{
  "n_layer": 11,
  "d_model": 160,
  "n_head": 4,
  "n_kv_head": 4,
  "head_dim": 64,
  "d_mlp": 448,
  "vocab_size": 8192,
  "activation": "swiglu",
  "norm": "rmsnorm",
  "norm_place": "pre",
  "norm_eps": 1e-05,
  "positions": "rope",
  "rope_base": 10000.0,
  "rope_fraction": 1.0,
  "qk_norm": false,
  "attn_scale": 0.125,
  "bias": "qkv",
  "tie_embeddings": false,
  "parallel_block": false,
  "init": "normal",
  "init_std_qkv": 0.0304,
  "init_std_o": 0.024,
  "init_std_up": 0.0304,
  "init_std_down": 0.0182,
  "optimizer": "soap_variant",
  "lr": 0.006,
  "beta1": 0.95,
  "beta2": 0.98,
  "weight_decay": 0.05,
  "lr_head": 0.0104,
  "grad_clip": 0.5,
  "warmup_steps": 200,
  "schedule": "wsd",
  "decay_fraction": 0.828,
  "decay_shape": "linear",
  "final_lr_fraction": 0.0,
  "batch_tokens": 32768,
  "seq_len": 512,
  "doc_mask": true,
  "z_loss": 1e-05,
  "train_tokens": 112000000,
  "steps": 3418,
  "dataset": "wikipedia_en"
}
Each number is 128 + 24 x the weight over its row's rms, rounded and kept within 0 to 255. Layers, rows and columns count from 0. Numbers have three digits each. The size before them is the row's rms in percent of the matrix's.

# o: layer 2 attention output (transposed), 256x160, rms 0.132, rows 189-191, columns 0-159
# v: layer 2 attention value, 256x160, rms 0.146, rows 190-191, columns 0-159
# q: layer 2 attention query, 256x160, rms 0.157, rows 192-231, columns 0-159
# k: layer 2 attention key, 256x160, rms 0.154, rows 192-231, columns 0-159
o189 091:102083101109158092118129114165133146134117167116127102121190136124127125122117152136139130106127112113110156123107143083144125136124127083151157138116096131124076124160183133121164124108095131115103147101087146158113118149169143154126136124127136162109142156139134109149139116142109137121120127123162103112134140117141164148127104141126102128143144120122123136122049084124141133167121112110156160084174159172106085112087149104127185172111138134078119106139145142141129091125113078
v190 093:092129145106125131162132095067115096160140111120136120131132143117073055150121125118131125072125116147107127155102123127184131160125182155100105152133114112101121147153130159120132112097157112124117169128172128095149094157134119108147150114155137091149144152163116139106144103136159128155111136137139151105146151091142146136091102133152144110173153120133177131098098111133128102108116131132182131075099117129093119149143145123163157105131129141118089100134110111087156136132111104
o190 096:138098097134138078117108161168161129125093138141116124126090104131166170123167145131109104149140104118113113058187159118101123123151090086169141151141145126176120124114130125126128115127149118155137109114112127168084144151126158169126079142110155191108106127103105102098113145116116157141155139076138084193122100162120124106168102157097137133145127161117098129137124114139110147143124164128131130142139104110165127111134120098099124147116108108117132120113136137153115095132126116
v191 074:118089122138134097158142146149058107124138127152120108140133133094124096116137128111152131169123119090128099181142099136134166150080088119135181135156163130197131128085126101110159139117126148155169183153143132129093146128105126181138129133154125089145142125154099129125127087154131134149153146144169118149139131176136130145125158094156099122098103147108130175090134109135128113131115140128163112148153136120152104091092105149133142137114136134089145129125150140146124144108141082
o191 075:141143124142125127120121168112137141160115126093178174142145116148127139177119123129155143121147130157134153108109127102127113140164163140110052110143124143079129185123108108135161133152129119104108096132081124098149128143139106094129142147114119159070123126114162148131142162107107101136114102134099151155139119109072127153173118170131132134096142108153128109132114180125105161066111125116120163107088112157116146160136120145125119149149112131148123139134077106133126188133109156
q192 105:142159082114127117160124143114146083107124130099149138125125138128100113117122151082133126094165136131209148145163108133113132184121151147083129121117105079150146155072118162124108128149101149127137160155137126086126141129131135092140119124140102116115087132126110113127135147113110109170092128145135157127144075103145179170140125115074166136128156111111127115126115109133156112058093135100119115159115133138113112101143161143145128135155132133141142107145114109154157103179112102
k192 085:120141139112136108143140112102147111160099115151105139162103129167139161180166072181161144160094112147136145096160142120117118118096135091124175184158165124127163133125136122105133136117115123141108093074108136155149107146142132147162116159076127153142123150125147135103110162119117168118153100146140106112115133143126137119104077127157096124145148170138133143138087137166143083113074122135136121118154120139075147142122126116169111122148109144181102136095121136115116136151120142
q193 109:136115153147125100147102136153105170081130125150112150177161092099093121108066145120092154114089139125130122141120163145118152105113099072120105132084137141111121154116113101148126094118150157139128128130128170108139129122088056149138113087157093121127126148114121104151136111152116140127073118113107137141100119154102110101144132115114113135138065145079137137111091122134152148174137160175123117120133133130120142107140102145156088133103127109122142153135113180101128132089140109
k193 094:166149118134132112116113151148177068140102174140136171127153155127106175072151148081118129100150118137117179140152101127157150154100122147148143096162144110113100131099135162103082148158141108119090131129107144079114111122132135125068140156104130139117122124134119141117129156160115128150108119105142141132163147139173068149158146126095118133116144080108091122136100100132130136140135111135119162099108167130140127126132135151090142108158165139099145124162135138144156082135129106
q194 095:083167164152101153093124121115116104159138117129161081081110158157155150127142110190136117184111100143122111109142111140113068130143165154166133124133115131149157111130141139116137110080111109089097165094160133126122107150136169129121149158150130158178096148110152126142138146121151102131163110151105091133135118123120149133115148127091085130131169141142116131128124143128102080115104131113075133123115059122114145132121127104142130091112134110145158122136094095118096133108110123
k194 093:097121105096154159109131139127127169128137112139141140083119116122127128165090151136160133152163109107133125146163136145125113164172128143074146150153118154171148080147143149122139101102131136138169127131188116148118153124110137132187133086166137088097070137116114099109145162106160110102110172133132129137099115124141137148118119153145103121095110146163099140138157102129133161060123123110098166114115137138133109133095157118136139168150167146119142164127102116168111143132107148
q195 099:141119137126152133148129109116134104144163160127127163182112124148152106126135126127110068065158154134172139120135154120149109159123106147078102169135129099127132137129141131115143133083099135133134119169115108140163163114160100105115114135133114151170133117131099141131169116138085146146128075140102150153140130129169125140095120142077152132143122118066118112174132093177105077104131107118118060106107111115121128108129120093131124093130161122160164111125116116111155136137105134
k195 088:083111161116106164171179132126075112136150097131103106116135118121132130165089115162126158135096099054130112123148122132093093155147153157131125155103114139133204104143099103151131131095149122145164128061115129144135076132130127139178120124123136153126140109117155155113127130127110093117166144132114125148103098145113099133116153121190124134115129155159166120092142121127141141132108152117124164148119102141112119136106153148106107102105124111143145120116138131109106168084140162
q196 088:078148167141146102117131163125102131110139151117139157119188129096137146144115121153140136152073072175092082138161107152149178091118105138156114098090129131141078149134118138157151110142146163155078119125135108142116110148110117125128118154095130094118149119103142113148150092130151139136141128128094130091140119080093081101164128100144128141107099119127174120111098133120125138140114129133155187125141104109113108109115113101160101154128137134103112088129171142142101108110123127
k196 092:136128114102119130087153089123143138128087167121111127132106112124086125093108153094105157102140147115115169119074126094122151160128125140148114154140091081117150144109089104104084121179150113126125140083106136110114088120090122115071141141165130147132091116105171126135109131121154119123091163107120117169139192138156120149118113079096146134172147112118098133118124136147128097151153110161119089111138138137130140134161126128148126123152123141129138116178151114163116080114145097
q197 094:115140103142110143098100134148140162158184136124187109142104138151131112109135102117107103134142120130167098144132142121129096112150100136114086157129100156125147105097211111126160120051134140127098147141112093144114139130147117172117143113121138145162116135131094128138129129119143136113158085142100131134180117150117157088133113158121113121117130121086163133116184144126132123158111125147100141140145100145097142139173085097092113134114122081146146152105117091150133165109142149
k197 090:137121157113129133085153149114110111144109166081116110150150131087150132134126152137122123103114098091094100117133120163150130156185085117122106095157149136119105135114131157143143109144161167109109140121170160163101174132129148139089107101108117092162128087133087118108161140149117115147147128118117126134105098127143171148128181107104069123099156127103117140103136149134136168099150082132118157134106123123127103070106135173146118178143117150108143132150135155140146134089102126
q198 107:105124120132144112113092098122131123118098123131126102126154112150147137118111143172065148141160145090132183107125130135153109112147139141153130155120147195135095135108128123181151168145124131086118092105147117142139110111121144173127122131133129135106125159151110120126158125190182114127110102137165151111119122120134128103085116099160141131132160130070115111107156093132151135131115144111086156101118101159118156125154098124113117081086112095135108134121091130082140169075130141
k198 088:094124119160120092141107167141098122085100130113099121121143134107070149133083133099167173106129143142156132141092189132136107105115139117157135142106121105133105142139127137109131114104151111126144112149133105150094173158118096124118084114157134154145140113115146125151079141096128131153110184087127137132162143085151112176135108156179126129130116108160156112174130146121135145135152116145136149116150129160122110122129114176136127121133131163165111129115184114160097071156155136
q199 098:156164118161101147171170063135137109162112132153176106113121139116147125160165155160148101118148147161129106107144096128143084101128135112131155120121179130103152150149132170121136128152132150121158083155130170119139126141181126130142178088119162105150133125133139157120144103138130111099176125140137126107068111138156140142074135112160106140118125127139094158111119125153108141105121161129128086122166120075137127119120162109117144125116122168119127135173122115145105169145114113
k199 101:117134124121090143100122147102127140108147140105146148115077099126108124126131105146103154163126122147177095132124139134072108131153124135178146171150069130130131137133179094161085130101157089102146150096169107156109108135129149124130141095158131094104088152180128131095170129153100152126090108122134124142093129065149148129123127158118122115138151163125127131134127118115135120073098109119147089112146082128133111100129106136156129126133134118101118168159101132112133181130124159
q200 109:105129086153149117099088112153141135105150135163162136121117122139146142148116158132071148152149180109113152131135113159142143141109159136134125145104140124118113126113166136116149112136089171131125169129112134170117118135110126192105099145127093112111072109140117113101143134169148170149141165130115110143109096115133159079112140105131171100113107115155092148147090132140126107122065181076089141147111131118128151142110119105105103105138112134153109159133110104089161155122147150
k200 099:153127156147139170119101120054124085134138098103108127146133158101119116125153181140103104103111143121112150130116103117140091111179160116123128110116118140139101110127109119125154099117114078120186119131125140100105062113167159116121126124131139121105212148140131120119121150138117136127111166113108124191144118094131130126132117178154088124110107081133145133120171178135142133121144143105142117127096121143148124153140121145155169125156189145144128143125116114127132106106111114
q201 108:154126095104139114137078092112125158143125133094122106157132149161138154129163133121142141155152107140105116107130164152086148060140135104122169123151145151122109178121112143138134150089163134131134106101128124097116141147134107164101106124125169103120152120131096133145167153130125157098175135110140156134105104124142167158118167122155119129144129106123138144065133148166131137154111159135117157134119126094135107168147088151129101159111150185069144111139157132118188140144104115
k201 113:128099096104085133117103146147149132110115169069124125136077154137104122117150113110124157128139107109075121126104126152142108180103112096125128134111095132131106140123103112146128127130126092132078155127127133160130121188134139131181104062134111114150119134172113130120156142143080136095127134129123079139140124110163160117084112117109126108115130098146129113151139120126102105187127134147107150162144149098145116138135125114113106100133124142167145115101115099148153061152158077
q202 115:126143133098127155149146119127134131151137140146112132141096116105116080119154125104109105099157110121151145150131127155108126111133119108125143155180124098130150119116084108034145103098129147063157100140113124109115132089133117141105159124163141152159142157147125140100151153078119165143139089155084110116149122139141087126163106138076199107144146152111118135124146164128130112121150138126129120194106121117148143107120107150122126067151125146133145144147141129128104124154116094
k202 108:090092149114126162152094138145150142122139130132121112114096137125147134155116116121119125065159131141100116134134172170070145118119111158113161111141158205156134112146145092150126105123129091119079098085140151148102115136153104104147089101085099126165168116168127133129124125137071137127102102150078121124111134144169132098093112124161099122142113148152148103129147121155127149121134134092123103104109122137110149129153127124094108153122101136160141086098090117136119118136166125
q203 092:093128138153153137168109107127081146084135153108106111096125108131109125166104149149112139149146116113126147125087144104121112145154138126122112163089114123172105126107130157151126120134133148172072138138142133115133139095094149156134084120134122156126157068170091122109136132085199149174084116136102115139107100122114134157147127124156129130134122115135097113147110163129104092142095137114117162095119166125092082120079134126141127155146182143108126155112137090144132126153093138
k203 106:159130094092117152098126129139160129144105137185178106150106158125086105106147137086112154113109132120159162093159132101128161148133112132148123113125141131160120125120169096120101122140164116098141130169124122111140083098109100143177154154123112150140099134103126118166116097105159131131131115122153135111132129131120133121164093146138152134153108111088127135101151140159134123138091114113115119141116166165113130130116089134111143074087102102132154120196142140108187114141066097
q204 106:122149086176134154132103111151136097096131120091140154121129109103090090146146114112132136134134142148068132142096168090072152134148127114124155145146140132163130091131122126132107162173142095099127136121115112116135143123105110166152125106134113187145096122113088122131169136109134109116127116119113103086116170128172134137147147113113141101121129113152135168166142120140092112127150105095130127143139121115120081112084199128095101172104097127126090110113179114141108159116152121
k204 103:106126108134125113127165132142186145160095135136089137129099142129129160103121127139113096133086155082123132144112127124119136152131124131108185105095096110147083140134095124127163100154108141132099106146137143110129080106100107159090118111115121128104149156154147150076087173121159161121137155144111122123127131118137094097071136116160144141115104127134106117130153152127113116070095112135113065149109146116164114177145140132176129130129166113129105170158102131095101110115145106
q205 106:102101144120169092110142103112082119099146086120118132111126153130113167116110152142115163151163126155101135103120083096091081109132069140150140160129129171135161154153077107111104114131086107103105122129142124125125131155126141095128161148110180138106127128149076153165154112128141143122118130132115118138136157104172128138162118142123154139134117113149128191127121112143135096175146128126155126135128125135202168100099140117104114104107146124132149119141085118121092086152134116
k205 103:114119150086148091130127081134102145106132109101155137166168113128148102147105137127122128104105142120116134120077146115122114104163157107148152124129158148110154116104176106147157107153116147108139114126138102150104139112116073118136106134093111138158137078118138067147116138126140097182139154156160124132109138122126117119108169144167089110096103090098159088109113080135159136142120103102167123102118128119144128117092139129122111152092075097175140136120157109098117123080100125
q206 110:152161151096119142141125098150149118104104150124160143121165128143122175105108115156135115133140137135149126175150099147113122119102119104128169122129118128127143116162141144110107128136126106088126079098048105151088083099127136140120151092136141150149083119145162125122157168126120121155156126111091142127152079157161133080118100097118131134114087107131093121108115141094152164061094153093130154133135125124126134126100164093156116104129136136099094132106090125159118139129162105
k206 099:164146101117098135146075143123140142130122149184131124116100101099137171163127126144149155146134159132099129133116152122082127158128142095119167149115171062174154120116145139117164117141148108129124132104102182104110148111142170106136172112125136123140104115130093133125141134119146133125127088129106130147163132091135122116108166169103068133122142162159111138153185136128129181106150129152117132131093085129145126135097128136088167122161103129102104152158160106136098130104137130
q207 117:139109115143081119114128084136116137122178151084087130063107141124148201124122097154129174148136107150115106145155131125148125119143138105103114135127088135135146119127154157094156121120125146137092154102127092110091109131134127110156098139158095084140106127124129091116115098137152139099147133093125135111127081097148159142086145144091154114145130144090125111128131130100166150126113095154087121094136092121146149155115083103140144129133102164150110159057112134120122124104129122
k207 102:104139114129121099163130118149130143127116130152145138126187182160131135109138097131135108134115107102125129119120082182105167109134146119166165092097139135141131100138159117154135140142143169145105153123136124147121104167135119115122132108125066129149100153168142140115124169126149080113145134133137141143147124175148108133150125074116114105128128140159113149119115123140147073140137139092082155121136097126120144135152184128090101154120104119071170152105109123117170119141115195
q208 114:117159124088111124118122144096098117140140089141131107113108140137136085134147120160149117117136108108122110123110179149121134145164151162128142125111128158146134152139148128068076114114139083103141147164153132139135149152182115149124178159153112132132134141114152139135133097107160155155118122132110096106145100140143146198127128137101110138100166135140124145152125132107152099071141104160138070111108065139155126107127158109111138108108109150177168162118152094136147144149090126
k208 101:096097110093105123153121127117153119132125128130148149124129099120174142163088122121116154098154126150131120134125110138139141137137120146149099154109112155078084183165076127117134141119124141099110125105123129152120132064087143144082066117130135150078154140133122115132139075139138135131130140061172118151066132134126104089137129113124092117143107121107125178117112133124114140085155135089149113137154128144088148122103162127140116097131114114150158125147072139140103135115148156
q209 122:085142114137153138104149125140123117090136128127153125107146111116111109120125123167126069139131138092129112129097114123126091133154127110151149182130083095164153083115139115120152111146134116143083119138107113138167124115152132158099141103076107163165108119130104123166118149121132179134163154123151106129156144196137126089165134145126113089103140099143078149196149157122156073099095123106111144128136115113114138087113162126137151134134139113145106153117148097131139142150165146
k209 118:130085081098202149135096111108141109181114174143110114098123147130104151155118159143116138128152159102109174130153119133131119134130100133111117107121103136132107122122090125140119101128129145117124106129109102075121107116146122134158105180109155111151166158102118125135124122103160089149092115114091126116133122094122070134121127140093121089123092124119156155123122125131146152128115166190110130110086177149125107137102152117107125080089164156167151102150132117143148099107125120
q210 097:144101119102092084128119120117111131129128154119201097101115147109145104092171150212115127124171090118133102088126097144127140143137156173147113112137132120119132123136138184153106158140139146134140140122173132155127128094086148122115116178128091140092117125119137132128113156139141114138171169119090092146123129110180128162091110113136107099124198148150112100123121125131075154136082118141124116158109126111124151118149141134145106128143137137141098111158146123135153154115125118
k210 099:114162137127161155121129086108150130151135153159086143083116100133110128149133153092163097135142166144137162154151086122117128128149127117092103131106116106145150127137123116085147109133138109099175126112120108089093072115164128143163143116188135118078137132130134126182109095125145102124125146112121115146146154060145091137139097144165131128140111102138132159152116136144124164078165160126127106121163133133160174156159122083145141114117107143174117119113135160107126134134147125
q211 110:096125095132157122115133133125107163109112156111148128084141071109097145079096112063115089149113123136130107139094119142111116166124126128146139087149119137150130127103145083122116135144097079137141133135111165089123155104146116102105143111164155157139109099150073132135131135105119140153146117093122153135129099134118127121149176146096091149101113142115112154153141096068138114145136156135124121112104107148118151097138169160174084086118151123114144094157160120149109095151119151
k211 100:132075144132158130123132099151163090139103132138166085126125148138111139165128143115129124141101123086155128169139144105143155114129144149085123106124152123119127141153131151140107104127146129143133130112116153142133131099104151094106089153081126129136106151112159115118145124125131099129145137101184170161071131098126111097086128134157112135160133077154120131157125176126145141203127104188161119133136134135124108132111113165094158126107136146168137117140158106105180079105101125
q212 097:101126136107162081117117144125100144189158127124115139174157133102125089141161133133155087139168142071139112147153151128116123095146132142150113150107150121088140136104125127118098145096165108108165172135115098134129120166137118108118139178127165112116113150117132144076111181129150126118137109103129142120124128122141126117116141157130091143118175131137088090158084154114130093133161161128112127114151102100157103131152091122101162104107116142146182176142157129077119124123130146
k212 107:139074147121159139134087132099112129114156123135152102126109097137131135146119125119074140135128164122119105139096144141150124122124114082137129099085139144125140130133106149160109146126104131112135130153138116130150141154165131098161095137092104176167177131079146107107099165112107108140108143101124153147087115190117126158147102132152156130154091129124083090123109128174134151144142106121169122165136136126086111155096160143125174128120168183161117114079126142106157124147114112
q213 110:138145110112129126119142155130117139120116120162069133141121086082131099103126180153179094093191164128124158149098098117139123103120115147107100174102108149150126127122184094129089114147187061139080143156144108116156127107101145134145105124136155115127138116122105142117147140139123136144078163155108152111136109137154131117103157091128085107105112110134130147128117105119155143154162132146109161099104103108120141100137140146160145094114148105111097116100131139138091138141113111
k213 109:122126092109166098136126137095161123137125121135156118148159133136108115153145144107108158094134142112119130138080109182126108141130090120158078104116150112153082088155103117122169105128099137107091108124137142113108137083143127162113107133096098140144099167117120137119090148146101152143155155136078119157084070110091152084145123089127155157152103105117119099126126125161128115139141153134162080152116123141115093115151123112097076142115114142160139167103113119144160122153136102
q214 118:142133085073115160113167100133099098112127115106146130123105142124181139110119127097173133136152101139166169107126136162152136116113163134134159151143101113108134073117118185123116134128144145150162137116137121130137104131108148128139107122140092131154110159097123097145123133162144146120138137071158158139129128084112143181097158160123096108124139128091165151143140141141102138108138107120111110122146096098115115167133058150131112169135144129120134168095154110166108149128106074
k214 106:134136160120113091125147174097134139082132114121141171099160106047092157122151141159152137098100112153125102137131140116121119126111120129125102144150121093172130148129102096092120147142137169062084125133113162107144140083105099110123094102129099101148137136143111109115123118123093117128121141119145142127128129149138093117141097115145154110141104124162147132128125128142088133138120118143071155125159171146056137149097131180124126139119136093148108132137089159149151095132135158
q215 099:143156103133129071139123133133112091120145159111143168095139128122149167147153123108125081097127097180133141114131126137138111169084111106139076153125160077113116115106121126099117120137128173116152110150114161150128181123120088172147146126160127113131135096149151153122106141143124152141150159153142127080123131108180122138102129149155124113149112137138120104106129113147119155151127157074161106136162202171118134148134128152104128151101100113158139156136124148109109113080116155
k215 097:127154118140094124095123123086113147115128115133084146152093129108139176135140108121145102120108105110127155100131136106150112113103129096140134135144092155129097147123174111095120108152122122119123111146154155129129096102144148091138094092159096127103182120069126138135196120111094154099141135085059171181126156133137126104103136129121140109120152118163119128162118127109104130156138127128143120129152110138158117139141110099162158113086127109089104092123141092124133151152175083
q216 104:154125122123110141149126116133148140098099124084116126122114129114124140114145112127133099126120107143150111125132088095142114118096135153146110116121072092072117103128082137139104123108075132150111119135135172111143107122105078138101223120173120149142140134125109154154149121172132137098099160145155123150144146140081086139136137172092081147141117124080114106138155151148146134117123114100113103152130130165154146118165105122097148143101149107165124147176135147121157084124132113
k216 103:116100111088097178125121142142102133121132151177133148077101098168121094157148114125093105135123150128131140107166148101121109122133152146148132138140138136174158156155124088072129128168164105118143164130111116113134105191103100146115104126159138143129148137159113122142125124161136118108125123077119160095125147149129128083135107097121127100139153101140163120125122120184139107101142123167128149142097115140129127149085139090132073096115108095151125069099113153159141142148125121
q217 096:097121140140115146182082122146153128129159136127138130124107184137118071119135121084146139149162137144113165129109136147090196112157057132158137090122129097109154138120092107185128094145171166140144152128109135096126141151130109151134134124106086108109112123147152100141163126095144083134138134118113139136161106153162139119135105102168146156174130149173094096140158158141133131109134109109138135143120134129154139148141162128117126149161106102138160147151132112128144124103117161
k217 092:125091131093141178147139135157148165074101128121072163133126140082097147134088111115122156132112142136109155090118128096139117142138115125124162127116114139146159154144108161145104136130154125121144182123160145188123091175100157132145118084130109120137128126155122161106142152132156131154095155121096138122121127134128087150106101127083111176139136157165150116152143129115117118085128095160132133136128117132142109134091074155135145110146150152103133162096129104180112163144165131
q218 110:161133113153142186150141151104135150178133107141169106114106090136109124143121102131106107077106099162110089135135109118121144149144128130155162165165108089117148086171127103151107157088106113119098118114153141115125118127114171099099133124161144090131107118133140086074109127119105158134170147113149140102123102114116093128160146170135141120130132114120140115140095139129152099164122130100134141156174129137128180157113124153104142191120154111122115139159108177101127109097135118
k218 109:116108149136095168149148089125108136101098144123133083175096170124131131144117136132109111100143169149135148141115126155140106140095116118114176138087162170123118113143135124091145143099171135166151114142111135162135146177107104150122112102123114113151145094120123112147133083112132085143156095149134141158091161188170151129168084153142153136135100150126147099135109129120156114173108170106106141108138127136109156152132108142078081166093096147109141125128110136115125128145129106
q219 121:109150106122127143120115117144152132156100174118136169100145087126145097107136090118131165144092155086134118146113158104102163125109141135118139061144131124131093129116128075127098138129128157121149145117141162118124124108140105156107108154151115098094135154157119131145138145095154071112152165129175120175163091131119154103119158119119145199124136124087105090092131144142188120132135096151112102143098118098124093111121124128114137141127127168130155112152106131164171137145129152
k219 113:112125159140141123145133125116141155113073155198128115129122107176152166128146117137092147164094085129098106094129176120117152153134126129102113147101169181144074127128107168135125111152101138153135124081127137169137102148120137122141099143111139086123093104130094145102144127133122108115096119137140114162125144162196116116112148123156120113153100120177117107126164147110110127098128128161133107115139112136115138133096142129092150153160109129159167119120173157113124090146118166
q220 107:127120097085149123145175102170134163150120141149128119131153171100170097138137103111142094143117143117160166136109108149146139113130107111170141113119165094130148075112132127129113107134159124134178161095110121142147075093070093138138125147128092072127155148105146142132184117119117136122119105129126111110127103123093107161130119146111123137114109117119131106091136141161121119102139128124148148114148135117069156101169152098185127133170133143151113137139147103140177154097157120
k220 101:167133107158134124158113140103109137125116135108166098114104142098122121139167146128138121126165098137140119110138180150129083168135097123157145175124128094166104135124112131131124136137173127151163170141173157110093124130134165095093125096098129116154103100141075173122140104166115119101158125179086150155123155106153154132129159117111125124121129155148183126115177129111143100122139132170116099147157144133151171131110121129109119089132133092088108104144160135152122118161164124
q221 110:133157107148121163137157083115122136134090109115152105103111141122147084140114168149116127157125089115146134164062113120159110094158175121127123121127134121107137134093112132116114133087132105196123124146130138152115162157158121107146107096154098152139128134111065154129128174103168134091143129116109143099105134110087126154083140159110124134132189131119098173152111186123149137111094130130140098127126113093138127146082132118103148139121160141148125164131131101100116116118105151
k221 120:140111132080101078122123130127123048119112143113124116116130156145135126114129151140099129117090113131105131125188152116152113116121107106117126099106073150147138132142118138121156122138134118121140144150126154085123128123098123155181110103117119140093154142127137077103143082123079128149136127084088094109104125100143139154135093116173192096131145120103158096131199142140133127140129149147103123122114108133124134135104144189106122104137144102151109145120160126136152086129098091
q222 113:169122130140129157137104127143131123152135160163160158119108161132107085086125127107112172097180106149102145117134152133126141141124130119157161155125121129098111110130157153125099155100167135150127130144129117160133090161058141133114085079126103139122115118131149122099143132093149131116105122126107151197131137146104101157092151133127066127124125135155136140136099115101145146176128138098110132098140101114104135153122129161124149138144100105123107117100140105208103111168107160
k222 111:104137130120098121139115119137152102096120129127100135103099143101141157127125138118142111074105165123102121114117140112144178117124134117102130097134109149176115095165091080119140107130163138166101104143117137114110146107130138149167137109096139141121161126140146129156122132123095136151108191127098153132139129185156126148129103099102111094164117148143062106135142103115103100132098181168133113140138176152117150122103156122161132121167122146138098165129043122141134106119128142
q223 097:140144091143141097138120120152144096156123124146084153074130123120147129121068119135074171166138146129150155139119145154105143126128114091137169136147119139111116086123097136112152140148116069116139152101130135105150129112137114084149133135125111163154151141109094113095111138124148141140118179153135119153147119183063171143162120105102111127083157145127072115135120123091128129120146100162118141146106132111160091128121122153180088124101170131133117114124149120102140167137120145
k223 096:118118104133126094123109132147145165134130128176166138111151125141156118178151137144147104120153149135091106122098140160097148140146141127115136149138062113092142165129097106123123117102164187119113133121091122151114114108094161091124145132112132167160141127118117149147141149116112155116113134121133108103107109143135089164110105154132166103158110131169158113150186132102124144153091130127111132167103126064121132174088150119101155123151124101149143168170098150119124099132112178
q224 098:125147104130121137119132169134127132131117121157152115131094135106188119094090122157122121136189107125104114109130131149119143130164140116140144105120164161135113142149147129132122121132122114137129172121102094114111171119134155075158143131140084097106151172111125161123129101132170161091159183140088158159105095106192097147159121097105080138156131144146118087118162123142135152151112104149139106130134116145137094152161107100161115180125132149158109116106153093146112119121099110
k224 110:116111178113142118090202096100104124108099106118097120099152140115143107135140145113121139126098144091109107122124124139147170112107127124079134147165113131137135090142122142107120100131137177092151124108139106139104107118111113095135109119153057202084125169149132125146099130120148133142126147146119145096127072129114098136100160151122111100139155117114122112144104116121120139216138184109154125145128147154140136121149104155139127138108086134145144150129165126129146129133123127
q225 106:127154157129145154147049134105141149085144128133115145107117076108097086133117116150150092128140107165131106097173167066107122084115113128134070163108086132128126128169127121118117122140168129162131111131102125151153114113100137143131159146108107142112127132095102096155142108140140102128113143133101140119171120104081112135144138119075109123149109116160119107098154124143179163133140144133146156112111083083135123131130125140139145109092121174115111109160167134102151120129120109
k225 091:130086120128093150134167141127127089155072106121113166109126092106126118125096099071128127133118121170105142144100103146142170178100116120114134175160092138144099150105146096168053117152126137142137167160089131113099139136134122162121139175113100127128102140177138149148122129116119114142152122113075157110101123171125125112157161151140127129150123093082122095138134132098171133090127115152141137146119127161135093135105144092111128147148127120099163130129107138119133136147109141
q226 104:143121104134137129125141118080111122088154149138107120124094126110164151111125141110136121106136130132123111083161122146181116130104088170098126141136104092171121094152127135100149145119148127134156051120098146144140159099134130134120106090116128122155147134162128130076114164148093113123128103109102116092175121121121122148134127118129105138119159125144133146136143216127071192108116108153130122095096115095148189133127146136111123103099116125118114146111113142138138154103163151
k226 103:131139132138161078119133144135107106114144125130089141092123155102094127137093136136127105102116092122124108120159148104103103176126122130123116105109105139140086135109166095145115148096128085111124154123145126127082115131165112110135118145124108148122075176081150093136109143127143121119131109112087183105116101142110153118103169113130115114183123109112139123115113045131088135162140136102108089134133119114121130157146079126140131141072149141102117088088142101074123132137123124
q227 100:113123160061144118123105127133116108124165130087086147144113111084133093155129141124150114108093121135115139112046089106110085105101146136161140123140134120144117130106133072108065103175135119127142101167155098098124119125110134129144126171165114137152140127140096171146095124139136122140160108127109127121101148128105165133133154136120112082119138108088148146086148129161150091121126149152140125095138166154115109104131116114114087149113110132062158134137122125137102115120125110
k227 100:158140118115123124094117122125114169107137178081151127150120125117125166126112152095173128133081115127122099171125162111126100143141139129142146164123141108130119166167129163131171122131110169153106129094134148138098128117148143141173102195088105140137123112134155115093162095100082148136175131128109121143117108098136165117090153109121100125123110168093100129044107142123126116130175128138111178128139140137128143126132102129168083124148142137131119116115110157117137143161119148
q228 110:118142143133165173115163167101128113114134083137121120171110152146127164131095088157105181126114169159134149088117120147112128131146177135105144111142122135125136112178125143125159156140155119149100144110170157116132120162125105123117147158097139093134132131139147113195172149107114111136103111118153107122162130126125125099120105127128168119148111121124114122145110164130153079107101133115125134104096127112108077140051119147168172108152118154147135118146146163168108125096122107
k228 107:090129140116116139109126138127077156120108115125143149125141130145104090126108125148105136119124120128124128143114116117116147049121190115129126117147146120069090092110118065101141126095148153139101127126131100139102124167100121150117157134105117110122129148166140127150119150106122102151134104156138120135106148122167136140148114136128137100123152101116104097100123141139162112126109119169182142159096142232142075126170158160093150153141176126137161125117129127130139114121128118
q229 111:140162105132132110140097126145146126170115107068120133147142119120135168110173087112171151163137095132147166131105089135134104124100120157117105113136121078093112088106141136142142115103104133119111159124124161111106099115123117172127105124101101127095116179148173094118140102080119142117130109139119070096118141113101126132137117127154163120128108153153166126156164123117126120172119152120163154046136122115141117138156155120149136144134117124138136123131080125108109086118127075
k229 131:122133168135158141106119141153127101115147147135113141139090156102171100090189209115118099145098080121119136134167119107088118130111133072132152136099158089143075100140152103106122113134136130097170134157123150079106108111120144096133142128146108157118129149112135131112117094109112142128150156099100108128143087154101135158122130105109109077099105110108106155140106130132160169122154115166121120133129132138173129164120152127135085138120136141102122153099147114125152105110164120
q230 102:102142128147106147100106136160136123109095139166114138129133088121183121128133133085110135103123144128099111138102171111107151090086149102148164153156128165103117137102139114145155121145142137156126128128119141115127115138154111111108104104079102133117115117159075168138116185155155074155163115160156148098129118141105139141145119155128063161095129109171100146163092115119143144095173095158141129116127092101145098137136170131131126086122129157167132105148124151110099126113130147
k230 102:100115119105126115149103137095117148102099116129123149099190127140103179154060110177140134145137116112116150100155105137147127120146121098128104146070155176103162116109155140117091129102114115139103147131114113111152122121126159114110120161137137119170077136115127180148136140162161126123156160123086145147148168145133199129141129140129149135171101132135122112145109138159091145126118146123120161126116102100130123154119148172130161112151113098151136148079127122098103124119097092
q231 097:103077106101079133174120103103138159138138104123094140118112089166114130159101092139120119123148099113109077103129122130119137133135117124153090099097151133093142121114140111119138141118099084115098153127164127138136146116176125099125119150071109115105128109151188094119142085152117112142137116104133132145168168129160108102135104092183124106142084147101120101144137153137126103118117130153177106141137148107128143093109084154086130146138072134112107154142131110159118140137110137
k231 100:087106161131174147122156151158173153073139156128117101177096200099135138100096121109132140141089134098124084130090128141129152090147118144129134177135102154138144150109105132126151119201111123139164142138159094104141154168137137108131119149165104119114124133162115115134107123109158143128098124118137090138088130120128088114124152148128155158121124061121120111116108115105144160116119123114125101150124135148150098123105114093140152109104157151126179127112138136121147135105153103